config.yaml
num_hidden_layers: 11
head_dim: 32
norm: "layernorm"
parallel_block: false
init_std_o: 0.0
optimizer: "adam_variant"
beta2: 0.95
weight_decay: 0.091
warmup_steps: 487
batch_tokens: 32768
Each number is 200 + 30 x the weight over its row's rms, rounded and kept within 0 to 999. Layers, rows and columns count from 0. The size before them is the row's rms in percent of the matrix's.

# layer 7 MLP gate, 384x192, rms 0.0818, rows 372-383, columns 64-127
103,105,224,225,212,184,170,215,207,222,152,181,171,228,241,197,178,259,228,163,202,153,176,223,195,129,192,172,187,215,191,165,188,196,270,262,143,204,229,196,236,199,244,185,177,182,197,195,168,167,186,222,210,222,218,152,201,165,230,192,199,215,183,205,153
103,160,161,236,143,154,237,205,166,222,202,135,173,231,241,200,173,204,211,208,239,175,224,171,230,156,205,186,185,152,225,244,227,217,219,175,176,155,188,262,245,272,238,160,172,203,218,222,221,193,221,220,163,265,241,226,219,216,236,163,218,220,202,217,253
107,186,197,275,200,209,200,255,218,251,228,161,222,148,208,208,191,276,194,202,179,135,156,196,227,185,203,179,186,249,160,225,208,200,219,218,197,175,144,223,215,246,208,194,225,206,205,208,172,167,241,164,195,204,180,228,206,225,199,188,215,249,162,153,199
108,221,207,245,210,179,217,208,172,221,219,178,205,201,171,248,202,225,219,172,173,230,201,200,194,156,176,195,215,188,205,257,189,210,214,204,231,208,171,257,219,242,258,159,158,227,164,146,270,163,202,222,142,163,238,206,208,280,187,224,161,177,161,218,153
096,206,209,240,179,196,176,190,175,216,220,228,206,147,203,210,185,225,183,202,222,215,146,217,240,156,203,169,194,205,203,163,169,188,181,242,237,201,223,261,234,190,191,190,203,141,175,246,221,171,249,245,170,160,220,165,192,249,208,209,164,213,220,200,163
099,172,255,168,181,182,194,185,195,254,152,200,172,196,258,178,188,181,159,218,222,186,173,193,192,188,234,175,232,177,213,238,219,196,178,195,226,278,172,261,224,174,229,210,183,185,184,230,198,148,189,203,219,244,201,222,211,188,196,168,229,221,189,210,193
101,209,206,201,188,208,239,225,247,248,198,169,231,198,230,187,202,176,193,234,167,196,179,207,217,196,182,200,170,210,230,213,217,172,159,237,193,210,163,203,226,225,154,232,214,181,196,195,273,203,169,250,222,228,222,159,216,221,200,140,213,184,125,264,201
104,203,201,235,229,230,175,258,265,194,189,163,160,180,156,220,195,196,161,199,176,244,170,227,222,180,206,151,238,216,206,198,177,182,260,154,230,230,167,252,209,170,212,171,159,176,186,201,173,154,210,238,191,220,209,222,230,178,148,232,192,205,241,196,163
094,233,213,239,186,225,191,228,214,265,202,225,240,212,200,210,246,197,163,199,186,188,175,190,197,182,209,139,263,220,205,227,210,208,257,225,238,207,151,221,179,204,199,198,135,191,197,182,193,169,248,204,169,178,229,165,195,159,178,223,202,219,184,208,160
096,214,231,267,178,190,170,201,148,195,244,190,215,203,208,203,208,176,167,167,206,217,161,181,201,177,165,159,201,191,198,206,258,140,183,116,178,176,222,191,137,239,187,239,148,228,213,157,204,236,185,185,242,196,222,223,212,256,177,168,141,184,238,201,248
110,192,224,217,122,227,227,227,223,199,228,182,208,176,269,216,189,225,165,223,200,170,187,233,222,202,202,155,197,208,190,239,233,120,226,227,173,243,172,233,154,165,225,254,147,154,195,178,146,216,147,244,194,243,212,176,178,206,170,224,207,224,179,169,164
099,219,206,207,161,161,164,231,212,159,209,198,231,180,227,165,166,202,238,182,197,256,207,187,192,198,218,185,231,226,194,199,205,282,232,191,181,179,168,219,223,179,244,218,228,188,244,197,184,204,214,191,172,225,235,188,174,214,214,184,206,215,180,178,204